python train.py --n_layer=8 --d_model=512 --n_head=8 --n_kv_head=8 --head_dim=64 --d_mlp=2048 --vocab_size=25097 --activation="relu" --norm="rmsnorm" --norm_place="pre" --norm_eps=1e-05 --positions="rope" --rope_base=500000.0 --rope_fraction=1.0 --qk_norm=true --attn_scale=0.125 --bias="none" --tie_embeddings=false --parallel_block=false --init="normal" --init_std_qkv=0.0258 --init_std_o=0.0321 --init_std_up=0.037 --init_std_down=0.037 --optimizer="muon_variant" --lr=0.0145 --lr_mult_qkv=0.4 --beta1=0.95 --lr_head=0.00731 --warmup_steps=20 --schedule="wsd" --decay_fraction=1.0 --decay_shape="linear" --final_lr_fraction=0.0 --batch_tokens=65536 --seq_len=1024 --doc_mask=true --z_loss=1e-05 --train_tokens=683000000 --steps=10422 --dataset="wikipedia_en"
Each number is 50 + 12 x the weight over its row's rms, rounded and kept within 0 to 99. Layers, rows and columns count from 0. The size before them is the row's rms in percent of the matrix's.

# k: layer 5 attention key, 512x512, rms 0.0258, rows 296-319, columns 320-383
# q: layer 5 attention query, 512x512, rms 0.0258, rows 297-319, columns 320-383
# v: layer 5 attention value, 512x512, rms 0.0258, rows 256-284, columns 320-383
# o: layer 5 attention output (transposed), 512x512, rms 0.0321, rows 256-284, columns 320-383
k296 096:72 68 64 51 43 46 34 53 38 54 60 59 64 62 50 74 41 56 46 57 35 48 67 48 38 47 59 29 17 79 55 45 40 71 43 42 57 35 54 58 47 55 31 39 42 47 60 69 40 41 50 42 68 46 38 44 49 52 24 52 37 35 49 35
q297 091:34 57 40 50 46 46 51 48 47 45 53 81 49 41 51 34 39 36 50 48 55 33 34 66 59 51 82 57 50 35 43 20 46 16 44 54 44 53 48 51 49 58 49 55 53 47 54 44 39 60 37 52 61 42 52 56 35 51 49 58 42 66 51 60
k297 082:41 54 55 52 41 39 47 62 40 57 51 64 54 69 51 49 53 48 29 61 46 49 40 48 50 44 54 13 43 79 48 29 45 46 48 62 57 63 63 77 52 39 72 61 49 50 32 66 59 57 34 59 44 24 55 43 26 38 45 65 41 39 52 48
q298 094:61 60 44 32 47 45 27 69 47 44 52 35 59 49 46 30 65 56 60 32 66 51 67 65 43 46 35 34 44 65 68 56 67 49 60 51 38 61 46 52 36 63 70 51 52 56 25 43 32 76 32 55 50 63 30 34 33 57 69 33 50 41 32 64
k298 101:28 31 44 54 56 38 71 64 48 59 52 41 44 65 46 49 56 44 55 60 60 50 32 36 42 53 62 71 66 34 44 62 78 38 32 31 47 49 35 51 50 62 67 64 55 43 33 51 55 61 70 53 22 35 66 72 35 57 55 67 70 63 61 59
q299 090:47 52 35 52 44 63 58 39 35 38 59 61 41 49 38 49 46 41 36 52 73 52 59 52 40 53 59 53 63 71 57 38 76 46 59 67 28 48 67 62 62 56 44 43 44 50 75 55 49 51 48 36 60 52 60 55 41 49 44 46 55 40 41 58
k299 095:55 69 43 49 68 54 33 46 53 49 36 56 61 55 38 45 61 42 49 34 51 59 69 59 34 60 56 44 64 50 45 31 57 51 45 57 23 59 46 28 48 69 38 46 47 42 45 49 61 54 27 54 51 27 51 56 40 54 53 46 46 47 36 55
q300 100:45 31 45 61 63 49 53 58 42 49 47 33 41 42 45 49 32 69 25 53 66 63 44 38 49 64 71 52 44 60 59 72 72 60 44 36 51 39 50 59 45 42 58 51 51 59 36 51 52 57 50 37 43 60 49 40 67 49 60 59 51 10 46 30
k300 108:72 41 42 38 47 51 35 58 63 44 26 63 38 57 50 60 61 45 44 57 37 49 51 55 67 33 48 39 68 24 51 64 58 47 56 54 48 64 44 77 39 54 73 61 54 69 28 37 49 63 39 52 37 36 51 56 60 57 42 64 47 68 43 57
q301 092:64 71 57 64 56 50 53 42 43 41 53 47 41 66 44 57 47 42 31 53 26 58 45 59 44 50 59 58 39 39 40 38 55 51 78 55 48 34 37 50 35 56 40 46 32 49 56 41 45 45 34 57 44 41 56 63 39 61 35 65 48 61 43 56
k301 095:42 47 57 62 40 46 41 62 61 49 41 67 38 69 48 52 41 37 55 52 31 59 39 53 35 53 51 42 41 46 48 50 68 56 45 42 38 39 55 47 47 48 58 51 48 60 66 47 49 54 39 55 62 54 54 37 26 53 38 56 64 48 56 48
q302 095:38 65 36 40 31 64 41 46 62 39 56 63 68 56 47 62 54 46 63 61 30 45 45 45 42 63 45 48 30 77 51 26 40 52 49 53 58 55 64 51 50 49 42 45 58 52 73 58 46 50 52 49 64 56 59 27 35 61 49 62 52 53 68 32
k302 094:58 33 73 66 23 55 68 52 57 68 48 49 31 31 52 40 58 52 58 39 45 52 76 64 42 30 43 31 59 56 56 58 54 53 63 32 51 54 50 61 39 41 52 34 52 59 51 50 43 38 52 61 63 47 49 38 57 37 40 44 64 58 52 27
q303 101:36 54 47 46 37 52 48 57 42 58 48 66 25 43 37 54 46 52 84 29 37 47 32 66 46 42 43 51 38 58 62 41 41 24 48 46 62 56 56 49 53 45 31 50 37 67 72 41 60 60 50 45 49 33 64 49 57 42 49 49 38 41 52 47
k303 100:49 45 31 53 53 49 68 48 44 63 47 38 60 53 50 57 53 58 68 55 60 50 54 23 44 41 43 44 26 32 51 41 48 61 18 45 68 55 56 52 58 47 29 81 43 56 55 53 47 46 38 41 70 72 74 69 70 48 42 42 42 65 68 51
q304 094:58 52 46 42 42 57 62 63 45 49 53 38 57 75 49 61 25 60 43 59 66 22 43 41 45 81 73 47 52 53 59 54 60 49 44 53 62 29 53 43 44 39 51 57 36 27 48 56 61 52 53 41 52 59 70 58 42 40 53 48 28 52 58 58
k304 093:47 70 58 37 37 53 42 26 54 51 47 53 56 55 17 45 51 40 37 79 47 69 63 55 51 55 45 36 45 37 49 43 55 64 52 64 55 59 43 65 55 59 44 33 44 43 43 48 37 53 50 51 55 62 41 42 50 58 32 40 58 48 31 64
q305 096:59 46 48 54 53 62 40 42 52 43 53 34 42 44 72 47 51 67 64 47 45 41 53 53 41 45 47 63 45 31 53 53 25 36 56 27 56 40 33 51 33 68 56 53 65 33 39 55 36 87 51 59 48 52 54 51 47 52 59 29 35 67 62 40
k305 105:57 47 47 39 37 49 31 37 49 47 43 52 30 49 63 64 28 64 18 49 52 42 73 60 53 48 56 83 38 45 49 25 70 42 31 56 43 55 61 63 38 39 64 45 32 75 59 49 29 43 38 55 32 44 45 62 43 59 50 39 45 49 37 51
q306 090:71 53 44 48 51 39 61 36 63 46 54 54 64 64 64 36 61 57 54 76 59 52 61 42 71 56 51 40 56 48 68 66 18 41 29 40 51 39 55 40 54 48 46 62 78 76 50 53 47 25 55 51 55 46 50 40 31 56 70 47 55 59 43 54
k306 092:59 32 41 48 54 51 63 44 39 37 61 45 72 40 58 57 38 39 48 50 52 65 67 45 59 61 48 42 51 62 37 57 44 48 62 28 48 62 36 37 59 37 73 53 35 64 54 58 47 46 59 62 55 68 34 60 49 51 69 52 59 45 47 39
q307 094:48 37 56 67 30 49 59 67 53 56 49 46 55 59 56 72 47 56 22 62 58 54 54 31 58 55 37 59 51 53 52 40 57 63 51 61 48 62 57 41 35 58 55 54 53 74 48 61 42 67 49 58 58 29 43 46 47 61 74 43 52 57 34 53
k307 093:40 46 50 57 50 46 56 51 40 63 51 53 53 40 42 42 33 61 58 37 46 75 48 32 52 62 68 45 37 86 52 62 58 52 44 44 53 69 53 51 33 71 63 59 49 67 55 50 48 53 37 54 54 70 54 57 56 67 55 50 53 52 43 48
q308 103:30 44 34 40 20 35 60 42 35 64 65 53 52 58 44 58 58 43 59 37 45 48 54 33 70 54 49 45 64 32 68 38 32 32 47 64 47 61 51 44 48 49 41 60 51 28 35 42 55 40 45 38 32 60 47 65 59 43 59 48 52 55 72 47
k308 107:66 28 43 53 43 47 56 58 47 57 25 67 48 38 34 48 39 57 59 41 52 50 61 22 32 56 45 56 52 31 68 62 33 65 49 51 52 57 64 26 60 49 59 63 58 39 48 44 63 23 63 30 52 41 51 57 40 44 46 72 60 69 63 52
q309 098:53 34 57 31 48 44 42 51 36 63 50 44 34 48 62 69 44 25 54 44 36 64 38 59 61 59 66 56 38 56 57 51 33 46 51 56 51 67 70 38 56 53 48 61 52 45 60 44 55 24 72 41 55 64 60 55 44 56 35 49 66 60 55 66
k309 103:61 53 55 37 55 38 50 65 49 54 34 63 65 47 35 64 49 42 45 42 42 55 29 41 58 46 58 56 55 59 51 52 58 53 41 61 52 50 43 49 46 57 51 31 50 37 46 47 38 71 40 38 35 41 50 41 63 34 44 35 61 40 49 70
q310 101:29 56 62 37 51 63 42 42 41 60 54 50 57 38 18 61 49 51 50 39 76 49 37 34 61 43 32 38 64 50 41 40 67 59 62 67 48 62 60 66 59 74 40 35 68 42 66 52 55 57 52 39 50 43 45 64 37 41 40 49 42 54 27 65
k310 103:46 70 78 39 51 54 57 52 44 37 61 37 46 32 42 46 59 54 42 40 31 72 35 61 55 45 70 16 45 42 44 32 58 50 46 41 64 46 33 57 65 69 52 29 49 32 39 40 52 55 61 57 54 51 52 35 45 39 64 60 53 55 44 55
q311 101:59 43 37 48 52 45 54 70 38 60 43 43 49 42 39 47 29 25 46 44 68 51 72 47 45 55 42 59 45 35 45 36 39 53 39 53 37 43 34 31 39 40 44 51 45 45 54 49 56 40 52 56 56 50 45 42 45 35 49 35 53 38 77 46
k311 095:33 57 49 63 55 37 38 25 34 75 45 51 48 37 26 56 34 69 71 55 69 49 37 57 36 86 39 43 36 61 56 39 58 61 48 53 58 54 50 52 24 41 55 56 58 40 58 37 44 58 58 68 49 53 38 33 68 47 35 47 39 37 55 69
q312 099:61 52 54 41 59 19 32 48 44 31 51 57 70 68 60 51 60 59 55 56 59 39 42 65 50 36 39 51 70 42 44 40 51 55 54 54 37 28 56 66 40 43 51 37 55 54 44 49 42 48 56 44 46 63 41 47 57 34 46 48 46 58 24 28
k312 103:65 48 58 59 51 49 31 47 39 52 31 54 29 39 48 39 57 50 47 52 45 59 80 51 49 41 49 36 54 71 49 66 50 80 67 50 61 62 39 59 40 68 67 48 49 73 35 51 46 53 52 62 33 63 48 48 57 75 45 52 58 54 19 23
q313 099:55 56 89 16 45 56 50 61 22 62 56 59 67 46 61 57 45 35 63 58 56 46 46 54 57 52 51 63 55 55 56 47 47 53 63 40 40 49 39 35 61 36 47 45 51 58 59 55 56 33 47 50 55 54 43 58 36 42 54 27 70 69 64 53
k313 106:68 60 27 42 33 64 43 43 39 51 67 44 63 50 74 62 39 38 52 48 53 33 77 49 76 50 49 62 21 68 41 54 23 49 52 60 48 72 57 35 57 41 61 56 51 47 86 35 50 59 43 55 55 43 47 41 62 58 42 36 27 62 60 43
q314 104:48 41 23 52 60 57 49 58 54 48 49 46 47 40 48 46 42 38 51 55 25 27 33 71 44 48 47 35 56 59 73 69 34 56 61 49 58 59 47 24 64 53 50 29 58 30 38 58 43 52 64 62 40 39 55 51 46 71 57 47 46 29 47 51
k314 101:70 28 70 64 58 48 69 57 58 57 36 51 43 46 50 75 34 50 47 65 46 54 45 59 31 37 51 52 60 53 75 25 71 47 47 55 55 66 40 69 52 38 54 53 29 40 50 42 30 59 40 49 45 61 81 48 53 47 37 42 75 41 30 32
q315 097:36 45 47 39 50 50 59 64 58 66 34 67 58 71 49 48 60 58 59 54 47 77 52 57 37 39 45 48 56 79 45 33 61 32 30 48 66 53 46 35 53 57 34 45 57 73 59 51 51 35 39 44 36 52 52 25 51 53 63 35 62 40 62 37
k315 096:42 48 54 66 56 30 26 38 51 29 35 34 59 53 54 27 38 44 33 40 47 42 73 50 47 53 39 35 54 50 59 55 55 52 41 56 28 53 47 31 58 61 56 31 69 50 57 62 54 43 77 72 66 51 46 39 60 59 31 50 47 46 36 71
q316 099:42 61 58 36 49 49 64 33 60 43 38 52 52 45 55 64 67 34 36 43 58 49 47 49 51 47 41 49 23 37 43 45 51 56 16 57 58 80 40 46 63 46 33 40 39 50 39 56 39 28 63 54 30 65 57 68 41 53 37 44 49 56 40 46
k316 097:46 54 71 40 46 49 51 54 28 49 38 38 34 67 42 36 73 42 48 63 49 50 42 48 49 33 49 38 62 38 71 59 35 43 58 53 59 59 62 48 58 47 38 46 44 29 68 41 53 47 66 40 54 57 42 57 46 44 63 60 56 31 71 57
q317 102:57 49 47 45 57 49 46 39 70 56 46 48 69 73 56 57 48 48 51 58 55 65 47 56 66 59 40 44 39 14 45 47 42 72 41 55 64 49 45 45 49 42 62 56 25 53 39 41 34 39 50 56 40 57 66 69 44 58 28 64 35 64 69 36
k317 097:61 56 46 45 50 17 53 28 51 53 51 61 43 46 71 74 41 42 29 50 53 41 59 57 59 56 67 66 67 73 61 60 37 33 48 48 37 35 80 62 60 33 38 47 64 74 63 62 57 37 44 31 65 47 38 60 52 42 52 52 70 42 35 53
q318 093:53 62 70 65 62 42 52 71 67 62 57 47 50 57 43 54 59 51 48 57 53 39 51 47 33 36 52 52 45 58 43 56 78 31 75 38 40 64 34 58 38 60 54 49 43 53 34 66 46 43 66 60 53 44 48 62 53 54 59 55 45 51 47 63
k318 093:59 41 44 44 56 37 33 38 68 62 43 49 27 67 33 59 43 48 71 55 29 51 52 50 57 27 35 76 40 42 51 64 48 43 35 65 51 53 51 62 45 51 48 45 48 40 65 29 59 42 44 67 45 37 65 38 46 56 59 53 51 68 46 52
q319 095:62 46 45 61 62 44 42 36 26 36 27 41 62 46 50 51 46 74 74 46 56 44 62 57 40 52 31 65 64 54 52 48 67 36 49 55 56 46 43 58 46 55 37 55 60 53 33 40 62 81 40 55 76 56 62 44 49 50 35 43 36 47 65 60
k319 095:25 45 74 43 55 40 48 57 45 44 43 54 37 34 51 47 61 50 47 56 73 65 51 43 58 70 63 30 33 66 54 28 48 71 64 63 72 60 44 75 34 44 42 51 53 33 41 61 30 43 58 48 37 60 59 47 35 51 37 38 66 29 50 53
v256 094:42 53 41 41 36 44 56 51 64 42 59 67 68 27 47 63 43 53 61 31 50 45 65 32 33 55 59 70 41 50 60 44 56 39 48 47 60 60 61 34 41 43 51 43 57 34 45 26 61 55 71 54 47 45 44 55 34 47 48 29 51 36 66 56
o256 097:67 51 36 53 58 70 44 32 49 29 55 26 70 50 75 45 47 53 57 40 25 46 70 41 58 42 56 51 48 42 66 55 59 54 46 26 50 36 42 45 58 59 57 40 41 39 32 54 47 50 37 53 64 40 58 52 43 51 60 63 47 50 41 63
v257 092:67 42 46 40 54 49 72 17 50 50 31 36 44 32 49 66 48 52 47 53 44 46 43 37 47 42 62 41 65 61 66 75 30 56 55 36 72 45 34 46 42 42 62 48 47 32 47 54 28 29 60 39 36 55 75 49 77 46 50 48 52 33 52 69
o257 094:56 65 58 42 45 65 47 38 69 68 45 49 68 43 56 56 50 71 72 34 50 50 43 48 43 55 55 54 63 45 48 60 50 30 52 60 58 33 32 35 57 51 22 36 61 51 37 54 28 47 37 49 41 39 58 57 60 36 43 42 53 46 31 50
v258 100:72 34 53 41 36 31 38 60 66 70 61 43 42 74 37 78 46 39 54 62 45 42 50 61 46 49 58 60 39 56 33 57 68 27 39 65 50 52 60 58 59 48 72 53 37 38 54 40 41 48 45 51 30 55 32 25 50 44 38 38 35 55 66 59
o258 098:51 56 66 60 65 60 50 54 58 70 34 69 36 43 68 69 41 65 43 40 67 35 56 70 38 55 56 67 42 52 62 47 37 47 42 63 69 50 50 23 57 16 61 76 33 67 61 31 64 55 34 61 54 58 63 24 57 51 36 32 60 59 53 34
v259 102:51 54 52 67 37 72 34 17 54 40 56 53 54 37 39 66 72 70 62 60 52 41 71 51 50 30 35 53 56 47 56 36 65 49 53 42 46 26 57 76 68 54 29 66 53 54 40 35 60 37 48 74 56 50 60 49 46 26 60 58 59 45 39 46
o259 099:43 33 50 72 60 54 53 69 46 36 52 38 15 52 55 37 51 45 60 46 72 37 44 55 46 52 51 46 47 37 53 56 52 58 58 48 34 58 60 57 45 69 49 54 56 69 60 52 30 50 50 42 62 40 58 57 64 50 47 51 48 42 54 67
v260 096:60 70 50 39 48 70 62 62 54 36 49 59 51 58 51 54 50 36 61 45 57 19 31 50 54 52 53 49 37 48 48 51 43 54 43 42 36 62 56 35 62 40 40 38 52 53 78 63 61 50 32 46 45 51 25 50 36 56 28 32 43 26 19 47
o260 095:55 68 49 51 44 35 44 40 33 43 48 29 47 61 34 54 48 58 52 56 45 62 51 63 52 44 72 42 44 27 59 44 61 62 52 48 49 40 46 65 42 61 48 55 72 53 68 40 46 65 36 38 44 32 42 42 48 76 60 81 66 63 44 31
v261 096:62 46 37 51 59 34 56 62 62 84 56 49 69 34 49 35 52 49 63 46 61 54 52 42 31 41 43 59 36 73 58 71 34 74 47 46 67 23 49 36 56 68 47 32 39 41 41 45 47 37 48 74 43 50 40 40 32 66 54 37 56 53 52 59
o261 098:54 40 43 38 56 54 28 44 43 53 44 49 53 31 48 48 33 32 46 46 37 36 57 42 38 48 86 43 48 55 61 49 44 54 36 58 50 50 67 29 56 52 57 51 59 23 62 69 59 65 53 70 92 44 57 34 25 62 73 61 47 36 47 69
v262 115:39 61 43 35 54 54 52 53 56 43 37 78 41 40 31 47 56 37 48 52 53 54 51 66 36 39 62 49 53 39 60 46 40 66 55 36 60 38 65 59 54 58 44 55 50 47 45 42 48 42 53 42 55 39 51 35 44 57 54 52 49 51 66 50
o262 104:73 42 45 47 65 48 31 47 61 34 53 57 74 49 37 46 41 75 70 60 75 52 56 42 57 41 51 45 58 39 52 64 69 50 45 53 50 71 48 39 42 39 40 42 47 40 51 53 30 26 41 48 60 41 48 53 52 57 44 32 52 45 49 44
v263 103:69 47 40 36 44 46 48 33 43 59 34 61 48 42 60 35 58 58 44 37 55 37 47 51 59 28 47 46 51 50 50 61 56 32 63 41 61 56 58 41 50 63 75 53 72 54 64 41 57 49 57 47 21 73 62 81 59 51 30 59 51 42 59 52
o263 100:45 47 37 65 75 58 62 42 54 50 57 55 61 64 60 74 40 21 65 58 48 60 41 56 35 50 43 56 50 78 50 59 82 57 50 34 63 30 43 58 67 68 56 47 55 26 62 28 54 58 38 53 59 52 50 28 52 55 50 62 39 30 53 64
v264 095:73 42 62 26 14 48 51 36 64 44 56 50 27 57 28 56 62 54 42 35 44 43 58 54 48 24 65 34 56 46 76 54 47 62 61 47 58 50 28 52 49 58 52 55 67 45 62 41 60 60 50 41 49 43 39 39 50 37 32 58 41 53 17 48
o264 096:35 59 44 47 39 58 59 48 70 53 30 50 54 57 81 54 42 51 48 35 42 51 46 49 38 47 37 55 63 29 44 52 51 46 56 40 72 74 78 48 49 38 68 41 50 82 24 59 46 25 33 42 54 36 62 39 51 46 44 49 33 41 44 43
v265 104:59 46 59 43 37 45 51 53 44 57 36 47 59 45 35 64 64 61 43 70 40 43 49 51 57 51 39 69 58 61 78 49 60 31 51 44 61 49 44 53 46 50 57 57 58 44 75 59 65 56 48 40 49 50 37 50 31 66 39 63 52 59 65 76
o265 101:29 63 57 45 39 53 51 64 62 38 42 43 26 36 51 41 47 57 38 52 52 38 35 33 35 55 46 55 39 60 50 43 67 24 55 53 59 67 48 60 56 54 29 44 40 43 48 50 15 43 52 30 56 33 55 34 41 45 65 52 64 39 69 43
v266 098:58 55 44 60 50 45 45 42 45 52 57 60 59 59 60 53 42 29 51 28 34 51 49 64 51 57 21 55 35 47 49 58 56 29 39 40 55 67 62 40 50 53 72 45 52 46 53 61 49 38 51 55 34 47 49 33 60 40 52 46 63 50 64 92
o266 099:60 34 56 49 62 40 61 67 70 51 42 40 60 42 38 41 38 44 39 72 50 45 50 46 41 49 45 56 34 42 45 65 32 39 57 53 55 48 41 47 51 37 55 51 42 33 57 50 53 50 24 57 38 32 35 61 62 49 55 51 54 22 53 47
v267 101:52 43 34 32 32 55 73 44 55 48 56 48 38 25 36 53 48 80 61 28 70 50 35 46 36 65 46 74 38 70 43 40 39 53 55 51 40 65 49 29 38 50 49 63 54 44 56 31 54 45 58 35 38 53 60 41 23 34 48 50 44 51 64 73
o267 101:35 48 29 41 46 28 68 82 42 67 54 53 50 59 42 48 45 69 38 60 23 78 54 68 58 47 41 33 73 65 42 53 50 33 35 41 42 52 41 44 66 53 37 58 68 41 45 73 31 51 56 58 49 48 79 34 41 52 65 62 58 51 45 51
v268 095:54 28 78 32 35 58 87 52 48 49 22 71 57 53 38 32 45 71 43 56 41 45 51 51 66 46 67 58 46 39 48 61 57 57 65 47 53 72 66 32 61 44 47 47 57 54 31 56 46 42 59 52 31 66 59 66 60 52 68 62 54 47 57 47
o268 096:47 28 54 46 67 57 41 64 49 40 40 40 40 53 30 45 57 46 59 65 59 57 26 59 51 54 51 52 63 42 64 57 45 47 66 65 38 44 54 66 65 62 47 68 47 45 49 29 54 50 75 43 36 31 56 54 59 42 75 35 47 43 35 43
v269 095:58 68 39 52 60 54 46 58 55 52 58 65 40 37 62 72 69 45 56 44 44 53 52 30 28 50 24 68 38 48 55 47 41 48 34 87 61 36 67 54 52 67 46 50 23 64 62 33 47 62 37 45 55 65 27 45 56 67 45 71 47 66 65 37
o269 092:53 44 62 32 67 57 53 54 54 66 48 47 68 60 34 58 47 45 42 75 37 33 49 46 64 34 33 67 32 58 52 56 48 52 38 32 67 50 55 44 38 58 52 39 43 58 33 28 61 53 48 45 68 60 60 48 42 55 44 39 33 25 41 47
v270 100:43 30 42 50 50 24 53 39 57 39 41 52 63 41 58 56 40 58 53 44 36 50 38 83 63 53 70 62 46 46 50 32 53 45 51 54 83 74 40 49 47 40 35 56 57 39 62 54 40 71 52 48 57 64 54 48 55 54 48 39 43 36 54 53
o270 101:45 39 54 35 30 39 57 50 60 55 47 57 57 62 32 55 37 60 35 49 53 47 43 47 35 38 57 47 47 44 52 57 75 63 35 55 67 40 54 73 41 28 55 47 47 50 55 39 50 59 40 50 33 43 51 41 56 67 53 25 30 59 47 47
v271 102:38 49 56 57 40 30 53 38 51 54 35 58 60 34 45 49 54 70 52 50 48 44 62 31 57 59 39 54 51 37 50 70 34 52 50 30 48 60 36 59 55 13 38 49 35 49 55 56 48 56 43 72 37 53 52 62 88 61 49 39 64 57 54 46
o271 101:44 42 40 57 29 46 57 58 50 75 71 78 53 47 41 38 45 46 45 68 55 46 57 45 58 52 44 38 38 44 47 70 55 67 26 34 63 61 57 69 45 36 55 58 58 83 41 77 61 49 59 68 43 55 47 52 35 57 58 52 55 51 41 39
v272 107:53 50 55 68 62 55 38 51 62 49 58 35 56 51 54 55 39 54 38 40 30 58 59 68 62 74 56 39 35 32 27 58 62 55 28 44 38 61 49 63 39 55 66 49 43 40 59 24 40 57 42 57 39 43 51 48 44 33 60 69 51 48 52 35
o272 101:63 36 52 66 57 56 53 60 35 73 87 50 41 55 71 60 53 35 48 50 48 66 37 24 51 60 52 28 47 50 38 54 37 56 53 45 49 49 50 36 44 33 36 55 70 55 50 60 50 57 49 47 54 31 40 45 69 53 10 66 68 42 61 25
v273 099:61 28 56 53 78 49 62 76 31 60 52 63 53 44 64 29 46 73 48 40 44 56 51 49 51 36 58 66 44 49 64 41 49 55 48 53 54 64 62 56 65 48 55 65 52 51 72 68 50 58 44 39 61 45 48 71 59 81 32 37 52 40 33 47
o273 099:44 67 34 64 29 43 23 36 57 47 64 37 51 77 52 45 34 54 46 42 45 49 48 61 41 66 47 52 41 67 42 51 57 51 56 44 21 33 50 63 67 78 62 45 52 44 67 58 62 50 68 50 64 47 47 63 53 54 72 45 53 46 45 42
v274 101:60 33 44 65 48 48 57 59 56 47 55 32 56 60 26 44 56 40 74 54 40 34 67 52 24 55 58 70 54 36 32 38 82 57 44 50 57 34 38 53 47 31 29 41 56 42 42 36 55 52 38 83 21 31 67 36 57 48 74 56 30 47 45 45
o274 098:57 30 60 50 58 36 48 50 55 67 61 56 48 42 60 69 53 43 54 67 71 55 57 52 59 46 53 50 44 28 50 44 38 50 57 36 76 60 48 42 73 48 48 51 43 70 45 37 30 52 68 66 49 41 38 41 45 49 29 57 32 61 51 39
v275 101:52 68 45 53 46 49 50 79 45 49 59 30 34 55 40 47 53 42 58 41 56 53 47 56 46 65 48 46 39 34 39 38 36 66 46 55 50 37 42 47 46 48 45 50 55 40 62 31 65 59 40 55 57 65 42 60 48 46 51 58 29 50 58 62
o275 100:42 47 60 50 73 38 71 59 55 61 39 51 47 54 48 60 63 42 46 70 46 56 62 38 71 52 55 34 59 40 46 58 42 47 68 36 43 48 36 51 27 47 56 49 47 60 62 55 48 51 55 71 58 57 47 55 66 64 59 52 43 75 37 40
v276 099:58 50 45 55 55 49 53 80 43 56 64 62 64 53 39 43 59 55 50 48 58 39 48 48 37 53 45 70 47 56 48 56 65 64 56 60 47 63 65 43 61 34 41 36 52 58 58 29 73 61 44 50 36 53 35 46 39 63 52 66 38 80 43 57
o276 101:56 47 27 47 51 60 49 58 69 58 38 50 57 40 46 68 65 56 49 47 54 53 48 65 57 32 50 61 54 67 59 62 52 87 58 20 58 51 40 55 53 55 61 56 57 50 44 41 59 61 49 47 48 82 38 35 39 54 69 24 55 27 59 57
v277 106:73 33 51 56 61 59 43 33 40 51 54 44 49 49 52 53 44 39 50 33 63 45 53 56 63 59 40 59 53 48 62 60 46 52 43 35 79 43 48 42 46 70 34 50 26 51 49 53 41 56 47 36 52 46 72 54 53 54 47 40 52 49 59 35
o277 102:64 59 42 50 37 42 36 43 41 50 34 40 43 71 58 63 51 49 63 46 48 35 65 46 50 61 31 25 33 85 41 42 52 41 55 77 48 51 76 42 69 33 63 44 51 66 51 43 49 70 44 46 66 42 55 44 42 53 49 50 45 61 56 66
v278 096:65 45 76 50 49 54 43 54 69 44 50 48 59 59 50 49 30 43 49 55 42 63 49 58 59 42 56 46 49 52 69 61 46 42 54 74 50 71 46 65 46 30 52 53 36 27 56 57 47 50 49 45 49 59 50 49 63 39 81 66 54 38 46 42
o278 100:54 62 61 28 57 42 43 32 48 33 46 47 61 43 47 42 45 40 37 61 46 21 51 61 45 46 64 50 47 61 47 47 52 46 72 63 50 74 46 47 53 61 35 54 48 77 59 59 41 32 31 27 55 47 53 29 38 45 32 47 44 29 57 49
v279 086:53 35 71 66 58 72 52 48 52 39 49 49 44 50 57 36 35 18 58 58 56 52 54 79 38 49 60 52 57 51 55 41 46 51 41 35 30 63 58 14 61 36 54 42 45 39 36 31 52 72 38 56 55 40 46 34 30 60 42 63 57 61 39 43
o279 090:37 47 41 75 36 45 43 61 49 44 33 35 20 59 43 49 61 47 42 42 65 52 34 34 40 32 47 25 57 63 39 49 52 40 49 51 35 44 63 54 70 51 47 54 61 63 63 65 72 55 43 40 36 37 46 72 69 38 63 52 46 65 53 39
v280 097:58 65 26 31 44 69 52 61 49 44 71 53 54 68 60 33 64 38 45 84 45 62 38 42 30 60 34 53 52 60 60 73 35 55 42 57 41 58 58 15 38 48 65 57 42 22 60 64 65 57 71 54 51 75 49 56 56 40 58 50 45 79 68 42
o280 095:49 21 38 31 57 42 50 52 75 56 43 76 52 49 37 52 45 55 33 46 28 27 64 59 49 42 55 59 56 67 51 45 57 37 58 52 52 33 58 49 44 47 39 46 40 61 55 54 51 40 53 49 70 38 67 75 60 48 52 38 49 39 57 52
v281 089:28 70 48 65 42 35 59 54 54 47 51 36 29 48 33 32 58 41 43 51 54 32 25 56 62 52 66 53 52 47 50 48 37 57 52 48 36 41 51 51 52 59 54 71 65 45 37 62 66 29 49 39 44 48 26 53 56 45 49 47 53 48 64 43
o281 092:53 52 45 59 41 46 44 47 55 59 70 60 71 23 42 23 65 46 41 67 47 39 54 39 75 61 43 44 55 48 60 70 68 57 65 38 53 61 41 65 58 49 41 37 71 36 54 44 56 36 70 61 55 52 53 36 42 51 38 82 68 70 56 51
v282 094:67 53 41 36 37 52 53 56 38 78 54 57 41 59 49 47 61 53 53 55 38 62 35 24 51 29 57 54 34 59 52 68 54 51 44 46 62 65 47 55 53 71 48 48 72 54 71 62 55 57 54 68 23 42 35 42 59 54 64 65 34 64 41 59
o282 092:60 53 31 44 76 42 72 71 61 37 44 46 61 54 46 36 52 46 51 41 61 45 42 38 66 48 69 41 44 56 58 45 57 66 33 49 49 73 48 48 63 58 46 58 47 51 56 35 58 55 53 67 65 51 63 51 60 38 38 48 47 50 74 41
v283 100:43 59 59 46 43 68 51 60 57 69 62 69 36 74 39 42 56 41 43 54 44 47 48 41 41 50 53 48 40 36 45 66 24 62 50 38 37 50 25 61 50 51 67 50 51 50 52 47 57 39 63 58 44 55 08 52 44 50 42 38 55 49 57 30
o283 100:40 35 53 62 53 43 40 65 75 53 54 50 40 43 45 45 58 37 35 32 43 73 62 66 32 68 62 56 47 54 47 37 45 66 40 56 51 54 60 36 55 53 37 47 66 55 39 63 55 67 71 48 60 62 50 32 44 49 43 57 62 47 65 44
v284 101:53 31 52 78 50 32 39 75 39 26 40 37 37 34 63 57 38 53 49 52 59 42 52 43 41 40 45 54 55 37 42 32 59 44 32 46 77 30 42 69 43 34 58 42 41 59 33 41 35 41 38 51 56 62 61 58 60 42 31 48 38 53 36 25
o284 099:54 68 62 47 55 66 42 47 80 51 64 37 72 45 53 60 51 59 50 19 44 21 52 56 42 68 22 74 32 51 44 35 56 83 50 40 70 53 51 50 59 58 50 44 46 60 40 52 48 52 66 56 53 47 58 35 46 56 50 41 24 39 50 44